Part of a small language model's weights: width 576, 6508 steps.
Each number is 500 + 25 x the weight over its row's rms, rounded and kept within 0 to 999. Layers, rows and columns count from 0. Numbers have three digits each. The size before them is the row's rms in percent of the matrix's.

# layer 2 MLP up, 2304x576, rms 0.143, rows 2113-2257, columns 480-575
104:526496500496527491530474483469526553485483497547526478508504511466512543512461491521462518469448508505491512481547517470477473543509489524510534490512514513516532483481522480517497532464478502526524517464484415470494486510543467514533514493482541488491489468505507524466481458499500501486
103:512515508520508523489456492491522457518501493469481479514450512535467498497512495459507470501493465513478473487482522485542482421528494521448504481458445542475522487532507539499492470489469497537458513470482485469479463510457503509454500470498476462468518526503483454506552473484447473503
101:512551459494561482520517492493513521535467492500500508504486482507498485512518464494480523509522526500461504513535508477497433490456513506482518465474524460493516499507497509516538496480544527443502531477484473451450504431517467456468476517500526486502498512536507501499555501487563507525
097:507478509490533525532485507468470471546505495518490512495515479522476519495476519496545503524517460529449471488472459546492493523479456494419534509484513487523467463513507482454513490498522511512516534504497439502513486553501493504499486548511548512542485511509504514485514487511513497486
106:469533489534508454528498513533473501529483512519525554500510526504478509543475486513489490456503502473519496476528529505533520500503511476511536522526474489478474533550526502502524497526533491473490526469535518530527496495545504487464501495481501509456486527557504505499535475532486476487
105:534522477483495502549525517474535489527479543533522478527502461518475498527497469501468440533492520508470525494481515484500529498429464470476491506449451475482495478522503496513512498526496498565461509486520552488488499524536477492518546506540485542495456511578476458497504503541488459457
102:518483478496512487541506496495502476509482490483495482472499498488486523521519488492507469515490481517510504505513503509518539526502461513477511493494430492477453456474545542507484514526486504511459534477496479521498470459477511512515542504516507496543498487489482508512481544495514511517
096:463499497502545543484553497509519514468509482462496515488482456511474471472495507499478483466530475474510488548504554522505454493523510474492472480539491470510512492488552482479530453551536513496456489460502533507520496467483463509502466558494511495456492468522483484518518496520509520473
098:510492514542515507464527494493512535504529527506521510499509523488445478521480499522498512506534536496490568468496473479495488505466522490515506520516474505494541540495455521494550528458504463519464518546510448510478490490517498496474496476539533516506498475513476474495527507487479483500
096:491558505492543486507516452507473519498494522456478471446494475532515548517527465455484474514498488533513513453533484530496477489479498521482550521563517496499516510519524470466517496463520541474552524523477466497508453494514495535513495509491517491523484516472502470537535493515500499480
105:495478481533496512514519472501481511481488520495494465529529524514504467530509554493518469460454511530487508464498497499468491461512482475519512519464533520490467494497539483552480502424510482502505517506478487510556488501473483523442523523453471521477541511469474562537491442534542492505
094:515504500516496496497512493489467478515513479518519519468507507491479517492555549478497456500507476528504526484525539481502520463528547505494498483491462532470465481530550493530521536523489466548500496509481499503545507506478476509469492472500519479464486526515529459499502513532484465496
093:496534498468503460475510508530497476507502467477509504445483530467528511541481555479480536505521535503490480493483513498474498458451533488501489515509544508498501524510468513487536483480515439535532475506436477487538528491508506511527490479534514437527525488506489490475475482487467504457
101:472529462502496519492510498509451520523495436486507504512474542544516505510475469462514484452498502505547501459469521502510499484508556518515510520496495518504509512494479510512495450533519495502483510469504498488529517500535471499499552491502503452507481512479492461491550492462571500523
104:512452481475482526529483494505518493454515528486514505488513532490470472486489536509495497529482494513541529498451474520505456480443446508483496447473512478528482445459497506524498488481507517470470543454460516532501462504518542553508507493517481443485467480481537512561529523492488553569
099:492522479482484525509505477520488496479492530458526504530504531531504500490450545469558530534505540500504478447505508497454501467539514471476459526501488515463540467497470516449518528465507537491459500527489487516550507554530498473531468494498472525486510493510503540470528525490479526525
095:490530470497495518529529468502477555550484461515534522488528525488562505545509471482475443502496461496503470506503525497490476495456522511502494492480507493456470498481533513475529501516491509526499525463438475489483514514501549482489467499464545486521475553487525494493462533485516519475
105:465477538503505500498509517528526525444516518489501546491479472553515482508453509502534525520463529525540512528502502504455480491476486510529508510506512498526468471490450509511504504480508514502515473505493491503538489536518475559538524467504473553544504521468452500505541485479555465503
102:480507506495518508424496501490490470513519527493463497508518527465483543520496507539514531530516492526479492512455531453480505488487523492514508494524540494537521507511497519489445475526500507566499538517513469506540490492462488486475488502528491505495520514516484528474503501513505475502
096:481471495499503514499527514509514467514473508516474436535483533471501492499474471455459464520512525513481519511503499531479504512535531504512473548480523530449532449460499512453529462487522501508515481461481476502536477480437515518491446512505492483513509513492450493513524493523506508516
100:500526507520502519491481498499532492502533515483513487530527503490493511473507503493427506468464494532520501491518528482478488495504493499505503491515554489458513491510558452515482501511521484495484492474496533563476462470505459496534465523537486525496494515506482507531498514547540455481
102:503490474520453500478555474497512564482524461493513523468506551457479462493492503494503475529519541532464494526534531492538508530469514496532522448510522520522522522537468457481502481504513509507500498445486533517533511496554494554504471509516484536537435487522489521478473494524463506536
102:473500417503511491453480479492492501483507484521486523515471485476520487520534527531490505544478499506482495458449518498487470476530495505497507509472514476529501484424490521521545467503540483524498505481484542501522512500487501474521474481506514491487502517516468482526488495492509489494
087:515545468510479505486515450499464472513469531492503560496465514520470483523520493488501537533497471499487547509514504534475503496492474512528514489529460470536530540487532455475489488513482476436466484507529537530575532499442475522503528490505500463492499457488518489523474469501484487543
098:519555465484552518501501509517530484465526521501499457532491504509505533497507498464524453459525541527513556502542498497495482496510534493486492469483543533504525524469469525512446554507515482479528486464509466511490526529537501518469519509474495455500517482470493502479518501515491517467
096:492503461468496549485478526493498519523487509449444498514499490485554534522514486483488523505528524495526502447545497504512507496489484479526467464507478489509514481473509426479479511522481470516498489498440514479528514475472523489484509504493546500521461504476478475511531500453526488497
101:515506487522486525482522472488474482501512486530564487508499487524508482543513499465543475468507493501437476515571531535469503496511484532521452455528531470497484490495512486456545504485462482480527512507457479459537491496494494479502475514514481502501430507539537480535448458532511488471
104:464517455506526532494477511505477516501526498485462528490499495523523535487488529562486487462512544493521444542557496536482505493551514488541530458445489512478504556484475508471501494491496521515515496488444450471485489532463519520490463468473491489465519519498482517499483521496480529549
091:480507520507478520526498499496493507478500504528438507474456488453527516508479514515551460481473498508549496547535526519490466492516487487488503526472505552494509491479547508490503474480471478511492495455488480464502494486483490490473482482530494513527511511485495469462514515470483490488
098:472477485508471477501524489496521480463491528506493504502477500473495493511530521505496509515529497536503484478521509449484506505509472506518463472476465490470486484498522484503473470505488571536457497486495531515544483541500542498497540521475486485541505498522534527485492512509545506530
096:496483474477489488473453517550483514476496496514532489540515491515508470496499481478521520514493528542550512501502511494476527503531496515512500535503481550548477484494489491508486500480513528509522463518501460527551517471528524516476463478498532515525474445495531502512480489535493530519
102:505488460522499533534455491486465476512530514473507504529500497517532466504518530482515489479501527476447483483485518508485507482494476530530464502463525512519500476483477540498483534453486493542516501488467510478519474525528520484506534477531472498483486507532464486521528506494489489520
101:512470463497538481465498454500496482514506490498519527503517470538514492502523529487471503488507504515541492527512518516510521490492472447511459492484480470535536524508494482503486481502528518503464453463504494473553508507524478507501476490493471502483490499516497479531524509455486522532
099:498431474465475522481527540447560513498481497489484475488500517473516512506515516471507481496503516510540520498525513509501487491518539504493499482543514525544460482498476477506537487472509499544467479485507536481475485487539479483511491512493532490448525498551542506496535508516510483485
096:517516487545564497504492518531526499464498486479527481481508533515486521449500520489473556498515533477519460509509537497485503517515546507539510487487503524442512465519516510476497528490466482505458501518473496484562489462494508505485527468473489477502501509492496474491541462459535477427
102:474451517462512485495473529486490516525475484498507501478484494495492510512511453531529501495486478509440534497521511516497506534515521512487509490477496491506468457478476529522522522478478520503477490488517468486529480509552500530478476483524483477485516492531505483507507509509487504454
101:504536497527453528528522472465527547503522507496489503552467490510514534517563506476468451512557458518461548493497504496459466493525518473472465501532493498519505464502516519504491521526488561536494482519518503534497473510440475500501492510482476534502439469476521524504525461525491480490
100:474538473498454473534513512535498550533507510504502487523488505452497500554509456489474512506541495497487454474474520524526494510533522524492490477490514476524497455500513495489522534488540499454514489475464544476510488524531443494457507478455475487537531471505470502498488497455493493463
093:506526477490489508508504453474511502475518482467496491523516532511485491486486504483508532528560502507482501495491515521492498504510514512506491495475502511503527486489522467486487502482495534471505503507462519479509525528565486470470489477519500510495556542496465508487498475491499509491
101:538518478465479502473518522499507518494483477513497526451475521468498510475514514493493473489528540523492487530477492517454491520494547476514486509518502515470496489540479508489527495533503473480494510523469495502500520498482535507532520481535511490457490522529539513458510480462520453522
104:516521462495531491522493495510494524486495548528538440510477521516469516512514507501447495421522552511472509500531526464529472511534495531536509530520510484451506491495506472518473482467513484464524493501525513528509491527473519477481478522457477490474475490519493452524552478511502485543
103:511538489540524503476497538510529558499503518484499513481475469469471500460492495492509455477502510511462525461504518569535501509495540505524538491475533509475494458454491477511515520526517495514507505465536501485485496481540478528517485512515506512501541528530506498518493511513498479497
100:517507475494452530523480550478490481486503497535512456522501533520499507471535507508491520464514503522481447468480478514496561515502495473462553510491496528485476471507488469498481522512504500491514507465482525515495505518511494512485488466500479507504497504539523492517509506531449502491
105:470504515485548509505483518502531502515477509516528534500473466509477496495510470559498500512532476539505487489508472493505502495531498510503533505478501519493496510480489522507505472501528489487466526472501484524547509470437480508513523517476476491576487500442532531424509473511511506459
098:521541473478490477490498442517510482522527484504487478551513450489517491471511511465457505490497494546508488502507502527460479470493510465507554467494500497484526490475504479528559474489496534502472509505413499466472468516472507480513514500556495548471501494471475449491510515473474467510
094:495456471525560524496526474522487512519509523541484485522535498516497527468481457495522452484497504507503487478499545464505495486520507512534501527512534435516463476512472524529517498493539483481500536520507502493467497463515483523489501533491484496441461503514527506502470436504548481488
096:515451519472479495527505472519502519471533509480482462525492488566541532489532495514504496487516502490500522522543554505481530484503536486531495511512483524531488468471508468567530519505514500521555470511463459510498524525544539511468487548505500506484507501481496487477552514468521525510
099:476476479496533496508573499539524513465474479478539507484491479491502481477507511521463511487509527509508511518466464496512527487532541503491515498506528471514506505518513483455461541507501511526523503517514510492494504519501488515516485516472513503494519497519495480454492466505556515477
101:498457528539485492493512508459502497477530474494544514515467498483491495544468531527544482455513524531474481520518496489481538508499500501509494473496506513482508504487496466464528509483518514544456487484511505501504553518510512530510521496517525490556495493480549478483493502499498472551
100:497500483471514533511553495527511519439488498468481498532467474514524500509460450452540478504467503526507451513507491514489484481492492511522507476473515479482473469501513496492513513460485520498463496470474508525503483500446515496524471489540492506470540484509473505473503445505507500436
099:494484513510519517501551496539484547487462487514552500536503524467518517514493480521536485507554501480497519517500522513518465503493546529522494498542498566476497473482506504510501512500498475533529490480490497515519516491519478498501524524517487511507521487500498471452464491452504485473
107:544494488500523489475488503493523496508467504517460509462485492534479484524547490475500547508472513487501531525474513458565480496502498472494491529505497445477484520485446509495493520497531510500513512476486460553511483530523464527479544455535487448544521507495473511518493510500516511509
101:502489494530452513506521500507535520481498531463499480503524496499532506480505509531518490485501524529502498512509488501511488512536515497477532533488468562549481484482488501456507492512514495518506502530530492493501536530475515520533511512520504552527472506509481460473498526486476527569
098:470500487491522518486483502497504518480562470496517510462462504549470561532493464526464517504513500505470495481506506513488519531476533486514512475516520528516489496483512462503469516519487533476511518461487504480504487480493473509480531484509488530491482504450450506431457486504465538477
102:492499492499493491515530484477530540500521452533480502483488513459472471436475463457530506498492483524522489535513485538474536475480471529512486504521501512505509493515510480510520500488511464536505569507502494510536530548497482501490492475518526539525538507497483482505531503487494493455
098:503481484488514493499549525469495502494508515531496502474479531438492525505508575454509528496538492542525492516535520484540497500479514464519530514523494543512508532457505480487489494486513498478470496498538509513500511515568503487469481563523510518551484528470486516522496481473495544537
100:527539452441533468505530507450495468510521477488551511503492520512475504477511491479492492510465504517474483529539490518455462497484510503559482494506505486470520495474501505548472521478529503493515477521501528526531488495505499542486527539499527537529467479536478473511480469515535542463
099:486528485479530489498458522481513515505557509484514480471547500516491487525483485493480466491485466533517484519536508502506525465472494526489469535501538528510475474526495488504514450523522454497498488505456483551522510525509497503514472535487508460514496532475511490476518513453457505488
097:523500475478460514492485521465492510493521521492482508468425499450546534453483487450509498511505535513539533556496488540531486454527511522512536507551466510502510506495514517547480531485480462485539525534488493522491531510535513515516485504506489501551476502461474518508486508481514456501
103:539472489462509498465495517551553459536530492487505508522488469453505528488459506521476509494524497519518487529508503537529534494508500499458513546480504479479488472496534496483533503450523503470448480479512482556527510538498458482538470505459495486494511477538470515512517463520500498514
098:490488469502472514494528560479538492508456489478499516462533507467481472478492497494548530492545537514527511504498493499463512510489508487491476480548469555502472514512518498488504526521541478492485502517488508465544514521511473485502472506504501490496522506523489487491462527492487458529
098:500507497475509463515501457527500557494519503468510522496522523496511496506522513493519506509558496513497485470458506577517477500499495453470505533460462478499472510515515492482504538526511459492474529469476488502503518488484497476494501480481534472519529504473516531489495473478482545504
095:533511520486529494498480454468494503495463500495524506475445519492476500454504515509491514485504460494533471483488490498478505511543503527516515512502479508510497533506491509510450510491495496484463504486535499488484469497468472481527525511493502556485505483501506476485506431465536496530
091:506515538492454476536504510514480453512495497552498497497467478534513492462506509515510479436530500514509502485526502477451480493485491497474553520485519500488505452517509448497470511505497520537508502453491468485538503494514440455497483517500500569516465528483473468477531472469512498463
100:514526464495489453500460485497518477513498543504527514488511480464561509509480499541487494507469548533503506502465504500498532491459460471453495483500444547542467511533527568510495530519493478493480497486473485527515500489503485507489481554479511499551524521480495528540475468517551525513
096:570536482457468465533528482470581496466485582465532537455509496446487510515513504475517563480502555529526503515501525488493496507505511508500545505493431495484506487494513478479495498518495482486515493457509502508471515512492479506517487516540507475522506509524495511487508474498481464520
107:522480502463474513522521466471533518543474509491455512491526517488537501453491506494586475475482466476511498493520510525492498488587493477555518519499495534463499501493489539499482510501504499502486457491521528522467463479475488485489460504528479491534506430546502507496489499504506506494
103:505526513514535479503496483480508500484488489478490501469493489481489484503492459504488487504538508506455535492462486518486506531503552476514457477517571541464513498477503492518472519522515520457503510529474506521433493517484445480513534487508523469488524534454503483448497527486519478533
095:466497513518484522476484502510556541490532490498477546457486489526540544460451484554496449506514453489441512475508515470479518474477486480496509496509536521512472481518511431476461540504478524496481455475482500458528453550480465494511499551492504490468488524530445441484498493494481477492
103:536539521515485495499479522525517502524515493500508518457514478478521500511549496491535460452478486521558513434500487522472499478449529489503508474496548523497530486470522516506508459492482524500487515542451542533461476484461460487459500488486493470539497506510455509535521512524494506499
102:513521463524496538555502537459507500504538453470492504517480550489489494504466473494517515530521492505498488431549536465470453547475529521477500535489548485519474503520538457522525509512479508503514486496512512505483464438518493561476488485493528483520464511526506549516458471524515486511
102:527493496468508515493534464483445508501489473485477465513504453499512472535484503512480519528479494525473464523459495491522474527502511475520486522500477465505514515477501488523501523520509511513524507513476550479510503484500519485512526511501505507476497496501500540553513434494504490508
100:483527491517451508513515487482492469505502502487514498436522536500486479522507502556494538463489437502471493435551537553489491485476511479507493510474537494486535466486505481493509457469499492530531538510493503482465527523501475493508496517484546503493520479509463529507495481499514460512
108:525481518473499494469500513513530532534476532459509485469482510524508512560525504507515487489450560505510498507506497485524463481496496531488510517497511497495490512467495508496524524521482501451489536494503498502540553541508518528535516460511508468534466547486475508569509511505523537492
101:464491475519489518523519555481510464458520500514488460530522451494516539491496506477539513506527512506474508469550510514504485489494491517492486530536481559480488445519469474495526537527509466517484511473498512525491513457432507505518496544512489532499499460509506498506491496509483544539
099:492496526483504490470478541499536497491521500455522485515508539526509489501513512487484512459504498483528463529486476501474431436487490474516496446494560497486438480444496499518508531497503471511502454532512502535500489498507480490531456466500473537463515484448483492514519518513501490548
094:467513470499532517488506496501486506488515478488545526475512445511476515515534506489520515493447483512478487501482489504523486511470490512525447551470497508552553485498494476544522508531459500512538469482521542467482478452455451479525514488538522558526516487466475485469510522512514485509
095:542454504499507511462498452449495496541551473531464522505502508486494520482467544527537526468515536504558518547501511445487503496472480482466490526471482547482480499501485512507492484534496491455491508518510540474506552480517482511482474525481493477485507483441500538483521534512493539476
097:525474507453495507510546481539545463542513522491484517494481496489500488478518425519537421538515508512493507504477501539505472480459498499466463485493508528503503482468490508486507518509535484496510483520460491467504492495518461464481495507524521509487463436489501475493524553476482521490
095:524519506509479491481541474514519500490530521527476542458497516468548497506511458510476491481527459499491491477513526508514506516506480508494513521504508504529500499506532500498499506515508500513470461533455499518498473496526509549455547498512535512485524540495504500506505508438501468476
101:470514575490478478503524454509478474512537493521468515446482477493518484511472456531509486485496505534474489501477496504498527499520526578522474441493504474541506517478458510507490534488486490480492491501530497560471509503513469518491487527516487485510483505528479570499477493466488511482
104:480496487467508518496522514509486505537469502505513528520469497521485474530487454492471487495493503493491495529491483493548489526524513506501504485468502499542527477499457533483471462547514480508509489527506474494511508518484452508522524527498502547489494459482519516484461522530489510504
105:530482508518501499511517507489460494475500515513493533525555525445521480479439530492515480482499477505502501522524526521499509494500502476465478509507522500548518469501500486541491532541517457515486529487526525487494503522463518541493491509511476494481499514490524503479513495506517510525
097:539497531514477540502551440486503473459515488530511514552530544483510476529497521512470493486484510513515471526474506527515470516511521480497484513516514497511535464482512486478531465485453511502471499504566508482480501527482522471492488481475526459477491532543494479476474543498536527494
100:466464517503517520522508478486535496459474461540449472499515540476479515463448514522547483522500509514512502521454523493500529494480490530464478506502528502486486471495516486498519478488496493485502493493484475470488520491491492484557510522526523500483541521515527487498542480518462500492
101:492483515523481505528507489495483558489491504483526504512529486525480519497495450508532532494502491493487471487541488530559532535461515464492478502493511487526483502531483491510465546499498494526509511488500577480475518459490512507499461514485474482522548495476512471515494533508531540484
113:481463524505511466494541489507548482484492517505504496474537500490495535500487535456512510550505476513495475506510511506497492563487530532540494488538466501523502503510503562537508509497512487498449504499485478472484509495498463500483514519517492515537463500510522472512495523463487500478
098:499485477523509496503503490556483502540521509513528533449538501467442465546495531515449483522468484494528532562512561440504523488498478547475491493511487497499492501490480495525522487539541475556489489492495460515538499553520466455502474484505501521490483500487484531515507483448474508482
105:517508508522452495501541465517514510498519467470452526492487537451505524502476503537526486518513521527515515501478493493464483497497539490493466495508527527520482530506500537470525502481539502476481483490506474555469481511476499504517464517499484447497545461514486555488459509478509511552
093:510544498493513494488529503483523458482493493530498506490470517534530542524477494495495507543531473489458511480489495459515472488492521545488489474490510461489444528506550480489517546518514520483516518458528471441499502499495490501490531537487520495505464515507490492524539485503435494492
105:451481473490545486459494479475510466547531473488509563537508496483496439516486515499469498514471478535502444447518521502486484499492480512476468530510548547534505484497544530511561480482505503490486518535509503492488500520501467479494500523475468530499504524509517472495482487511509540489
105:506514492475498519520459491534468477505501490512461490477484504509529474471440528521517502484502512495539523515500539490448507489481466491521513461552513501521531521495470530487497508523502504487475500510499492502520511498528478542536497494502513515463526534470493481462466461447466541533
093:517497469487509469480532510487501549468465522410474487517503493498519533504464503474510523438535499496526505523491546535490508511512515482481512528489491503474484530485502587490503511511474517494493493513504506531507476511475468509523451467499510471470526492458492502530493506474471523512
098:541445523499520531476451506501485541491500508523532524486507491510503525529541469501478529505538510507450496501500535516509520535477511494535520515539463477466486499543520494486505476489529518476448536457531493518509493530514459491504522531471510489536495527500485548491492481511490533474
100:539465442506573529500476539503500540474510511496513484520566480481520481486513468518554483518488544523544451544480516492480497492557512498482479515500456508499493508495545498513515515536503504511511493493545473491492536530504480498522470517507477488507490495533504490503513494522492480505
097:551463513522501483527527520479546529523550508543497473500461520477557542495499481544478502485526495502503465522488483515487481545471490507462479492467483490495508491495541515509516521527512541464504500545465520509467517457493521512488491479554537473496546554511457486479512557517473500504
103:497501527561498521517491507506494497517510488471502511441527508494559535524507492513502498446502483534518449508521503478513506490510524506503501513501517483489497523529521554520478474457504498495476480495485487475524483525519483511503505528511469484538477474462490503490514510513491489486
094:487489490485491495510483502497487494537531517510507487460482535507481495508487441530513507496493510442515517468449481516501519481478524522486488505493497482483509481491518501519497514500483514501490557527546512481478493510500538499426538501525515484503535501535442490517479495527461496485
095:543497534524468494506533503506518499472453489513490511513528511500481497439493539552483496517512497507534452492511532506518492512453487443466478490473489474530488473477523504452473465512505506527530469527494474476509564505516522472482488465448490523493521465519495491513507478522485480534
099:506491498510541507442526561514511451531534497452510540544503474506513474530506539514477507496509484473495524478490511516473497475439524532518491470544545497545514497533483510465516496513481472498473549503492543500521515487478434519573495520533482495525538550465533494480497502500494522518
104:547495495521525478502514489506511498479510468521538469460478513508525511441505492543467522460492506499529466497529473467483497504508520525475488477494476511487507505486492540486472526500522477467430530449519493524520499516487470468464503447472529490484479486471515476476493521491478545479
099:526508476559478453536489489489487508526532472453522501445542444480485475465487512493518533471496495488488511543470515486567518517497475508534520503506454487518507487475494456485536484467453491489510497538484490496504451488537510504500500530521499475439482503517483473478492496548494468538
098:509489492489486485497490463513492473497496494515508525525528469480529485497508458448484474487485481517489523520494521510490506516510475482540499484486480546502496521498535514519531481477484510504495529462489514485531518465500459506509496522465477517500526489510499456481511492448521481469
101:460503516549501526512516508496478461513467490519488482525445474448491516513485529468498474495551463519507481466529545527489533505543489497492544477527556460502530485493527497533445467538493483524522492494514522539490516502489462512493518525525518512494500482491494496464488446460519489535
102:474540527514473514504460507468505492549477553531536517519510524524482511496547547508505494517488505525493497471502494476497489520488539452495511493482503477502502494509516491484506499459477511447518540539475483525506463491465560530510507521489501522514504493481487518493495527511513537461
102:464483494492487493499522515490471517464492476467477490513484474481470509514557516463479504519474529522446510474472516477510503508541485530464480448502548497536461465476470490471476486534513527433511491529485500506571488492512479525466492548510545495496478501571553496430535474483477500497
099:493486504520518488481495486535488471520489511517519500434497535499515499515533490553508475517571513517516510474490497491500438508527513473554490472496529497505543494532547465459475519548487530430504497489511487485530516498532494518529540500492561520484481509490478499476510474508475525457
109:558503471526485491509507481451497450485507531504527518476501463474555539520479506537541503511494490500462522515502518528543498484504491477518493477495524488540491501521458530518501499519483543530484510523452495482488490535503534479477558489509460489489527515490461466528522516448478523461
097:505503502478476510500505531501515506472519499482507434518442465492483476475514529515459527524538504490522527469506494480478501524449478460529470522487485500465492474496527470515526524514511472483511504473507506477513491445511508488528490473496480527521480519450538484546498509516500473532
103:539480536496528515522521483529531501509505513478475463519487485455482479503448479493515486481485506540523495484475490515488471483516478534482489465482492490501501473489511506478528516506482478513492512514461522510492446526562518515524484485533509495556497518525468485488492502524476506506
101:503446522467480517520557518504493484511483507524452509527518489530471531547484529473535492477503470539544456519480467520525491518487518499518506453508498453501478509508495532487502524496492520499509508476487453537471521482473508480521514510485533491521524475520495474498505482524496517566
101:500497484524558538489489515495485522478525474503500486508500524581564477541511543518514497495484518552535478466479529470526546503484520524531511534511491464530476478495507440499485552497541486521502453462486499466513474491505470498512474505539476492489581495495488492563463521479468511491
103:476498470445496471492449497506546490508523494533543510497509475531496485497458509519486506526463538540486441549476494544466484543547539513488514504494494488534484509528493495537515502481553518519513497475488472509539480518509456503490546497507498523512492508481515521473507519484514515507
099:470507490503494544479494463555512501499490508459494535502509482537483489473506487506529538508502531538481544511522467485513483488438516522518467487481524486511504486503502418462468523456513504534537502496518500477500507513517520474511490490533514494531519535494482499493522524472498487504
106:495534513520498515499509546514489504504553517493506514501504494492515453533469519472477533465504477466539471508475509540464513486508498473510497492492472484476521511551479450488500514463545469467466555470488443512524519517491530467488510516500531476464508470490505489502572470476532519503
099:431535504473532493475492497510492461467550491482473493486507523517505516444519493467472499487417505471485525513533503459523509506520524469473500515486480527517493467491479485487498511530481521485530499461474498508528463483494483488495476517533561451481488499473509508522504498482488523502
102:499438491477489510470472510482497479453536528506511521491530542506531502459496482528501504526550505512439535463502474501507465505498534541475554485476474530512498487543495549499520451488501526452480521457474511482514492543473500491502489479485493476506513516506491485486463508478492480507
093:502544464520488488467481498505503506528461521525577525497473497488474485506518500470473464462502512520505465517485504504510523516536483490472508470491498517529464509463505501518498502493501449523546526510479475505557535508543511527541523522470564484500473531457503512470475506514472501546
099:493485495512523517536485494522408522473490506509479512507509517502509505511485485485491482476478502506493493497538487487485476523524511540504508493522506491522465513504491521445470491475461513474511522513530527470482538455534472516519489474506474532485483501495483538513472501501543442495
103:523453509509538487495512508488512514543519471495523487528461535497473472477442482506521544500546449497492460511547511516521449514502497487500498545497490513443502477476476529524503493550500518461506562535528496502536500501485481482474500503488512517508469501480495442512525519528522470532
098:507536505490498571480476517520498535474523500461524514489501489484526537491529463484516510464502467458491510501507509492479519487476500480538517499464494497469559544511545454481483480493515505511458450527536517510520518525523509471495481490438494501483479506469451495502480482493490537459
097:527494507522527519455520493484473473484526510479475495510482436478480525498506507513502479512522539508495492484521500462493501502460501485483510497525564535507470488524562500525495490480501520502543495518471490483502489498507508462548495527537451549469527483477486430549523520484490524496
100:505543508505492485496513501550500463517542463495485512523469535514510490530504529452491498476525498523496497483477498512480508497535514543511469546485551490500489480497498491506485494536496476499515495468530510496509448474513427462459503520523501507526494507514506488455502464544516504498
101:527485539498441525468493505479486492470523510503500475496556491475520507520489473484481463512521488487487469449522523482397491507526514493505520528545550506459482499496492477522492526498528465512501516492510474509490551528505518532525500501494411491507478489453505530501499485480499473513
099:504512508537508508517528437473528522518530453509520467492526507451487505470490537553468493463493487522528489508495487493510471491505462474523471481466485511494471457494541480466509516539473509517467493482490481479482504471508448479484511561553508529475551507491493470442477494497492487496
103:458520542560473451526491449485522513541531483485500507476487516463536467554478463535504538472490519513509488515514546509487515486482504483563549515508499521512507521525511503503524509523483476548514474491541461511507484502551488463518445455535494551520482502476488526493483512525512489507
102:497489531524455499500518498528499526457492532483534479476518497448514501482503453511455515499537469502514496476499505517534439560507492440517518460521556499501491501503531499514487562458537479522472471461490482477495477485511495475533494446441530516465441506477473500499420512480485495484
099:509491467520536528503499514493485506506508448486470441487485499518484468461486490513463481471491539505507491516535458506451492514522509558546449479497452492490514508445473482468501487550489507477486516497479512575492524500486513539500496496480502494528479491484497525479473498490502493537
107:484523504467507505520506483505543459504480518479510508498516489463502478502482474508526471498471528506467497511535529485550539463484545521526455481502488484500540532471529524494444474500484475496497498492504437506477483492491487524522529491501468513538516476521472465476482492456563455509
103:520509487483511517476517552542501467477478489463483514524517533512533496518450522483490506473508515484502537483479535476464486502505542464545468516507501513483442504476495501516473496558504478482524485492468496521576514498497499483521478473483475544554513479498497510498480508507497508486
103:497543540484477535568523493494494525496516494515519499412503477476505520484470484501493560514507493485480504499487501527527499497509485521501478522496486486542469506480498511508526518453520450491497511482521486505503484462502486504481513500471498525494549502506513512491500499458553502463
101:496467506472527486469468497505473484499518468511506528482514499504489495550515465435526475504523498542507486531518514505458464499544472515514500515491498508515481483549490520492478499491485517507490537485483521512539544483503501512486496497469506462476523484523498505488481512540496477543
108:485503468530466541489474492472541516526495489525541497499507495494478487544527493472493476516533489534489499494507498485489473491492514467473542480518504449497574488509500492435516514479529476513517485501494537489483516508503486498521468499489502487503469493502516474518505479455519498482
102:498475534529521520489495488512475514498545450513535477531521491478480510515514509533525491475492507481490509512518478515515501489492505517463511550493529512517473506517470479521507554517523528534505496490496481522512522494498551513475459495515496498536521497511451473506492483509514462458
123:518521540469506508495502476484522498515530517462507527486536534449517474487538543484535463523498464516504487477464489501513514511499522520482539500549562526480493515471546501520495473468494476479485475453480521524436519495477523444480476498526500491548534498515501527495472449536513496498
105:501483478540486491477520515483492500477494496503517504501518509486508451477471468520510510492497448530475497488485529503502496469511529493528525490480520472472544511544497481489482536513509480510501515479543490523505470498452476524517480483534517511499499508499520515491515482564509504485
098:493523516471547505496530551502463504490525517485510534508517513510516505521467503504470461485477505542519502527441508499508472494499544515495524520527479508500552530559525484522454471534492490456511516477495479542530544489520512458505472549508503493470493487502514455501519539480512511518
110:503475489502521479466515495470519545513503493471459472538547533518452495463473489523476478528531563495536483511515505505478491489505505519483477545492521525510526457501475521483495514570460452516508491504559489493506508495479482504452510529477494518508523490501508490475521547480515513489
105:477519485522534523476536495520510496511485460453506480508500505504531491486486456508524462441483507521525484511453510475513481497532472471493504504498521512535507459466487486486524494538517533496494528512515507493484524513542530514483462520523496524501553529509515476509477500493489479512
098:470521514502512459486469506504511504478510513491528457509476479486444438471492510516512502481549510545521462533466513528476498473526498522463480479562509526513557511483503516519536478470521485537503499474508470535492505505499500517533458545518525535497509457546490489465471475484512464486
107:519526520474452503519550503509521507503453507462519524493547531517485493485488507493492518483472508533481505491483507509463462471529487473486510463490499532508521505508468507504511522545510512535461539455504525517478456489487519483477452540520509480476481540490492523492472546505490531505
097:497468507489516555502452499487504579538443467531518459532516468482481533515533470495435500526516552480477488516487509540504484478522475515514494517494492541501478514480500475450493483532471532441480487544492473521500508492431517537529479499456503518481515485532506520537485510539461461506
102:509502500504501519462536496501541454472479500483508501490511526490494477474498479503491450498500494492501495483493469504506454488517424494488517491500546509544495495510510564494509494512520451499451533526494523537493507523498504522494487530493506557479482529466496471465472527489505494488
101:456515493496487530536489488494488468476521521523501505556485501456520513476493497515492484481477521482496493502488536537494480507523482526519556466508492476448488499434514520502499540485513501538474513478491491461478500511532503505489480486449498507485494495530514498487461434519505513525
100:458458484496492480551487511476446442494490496511511516501500466525476531470519504500469511497494498517473486474498530514452508530565471506502503506536500461493470502513501481473475508478505515534492478503492540476504499474507520487489469505490476526513519499467427464484432489502485496491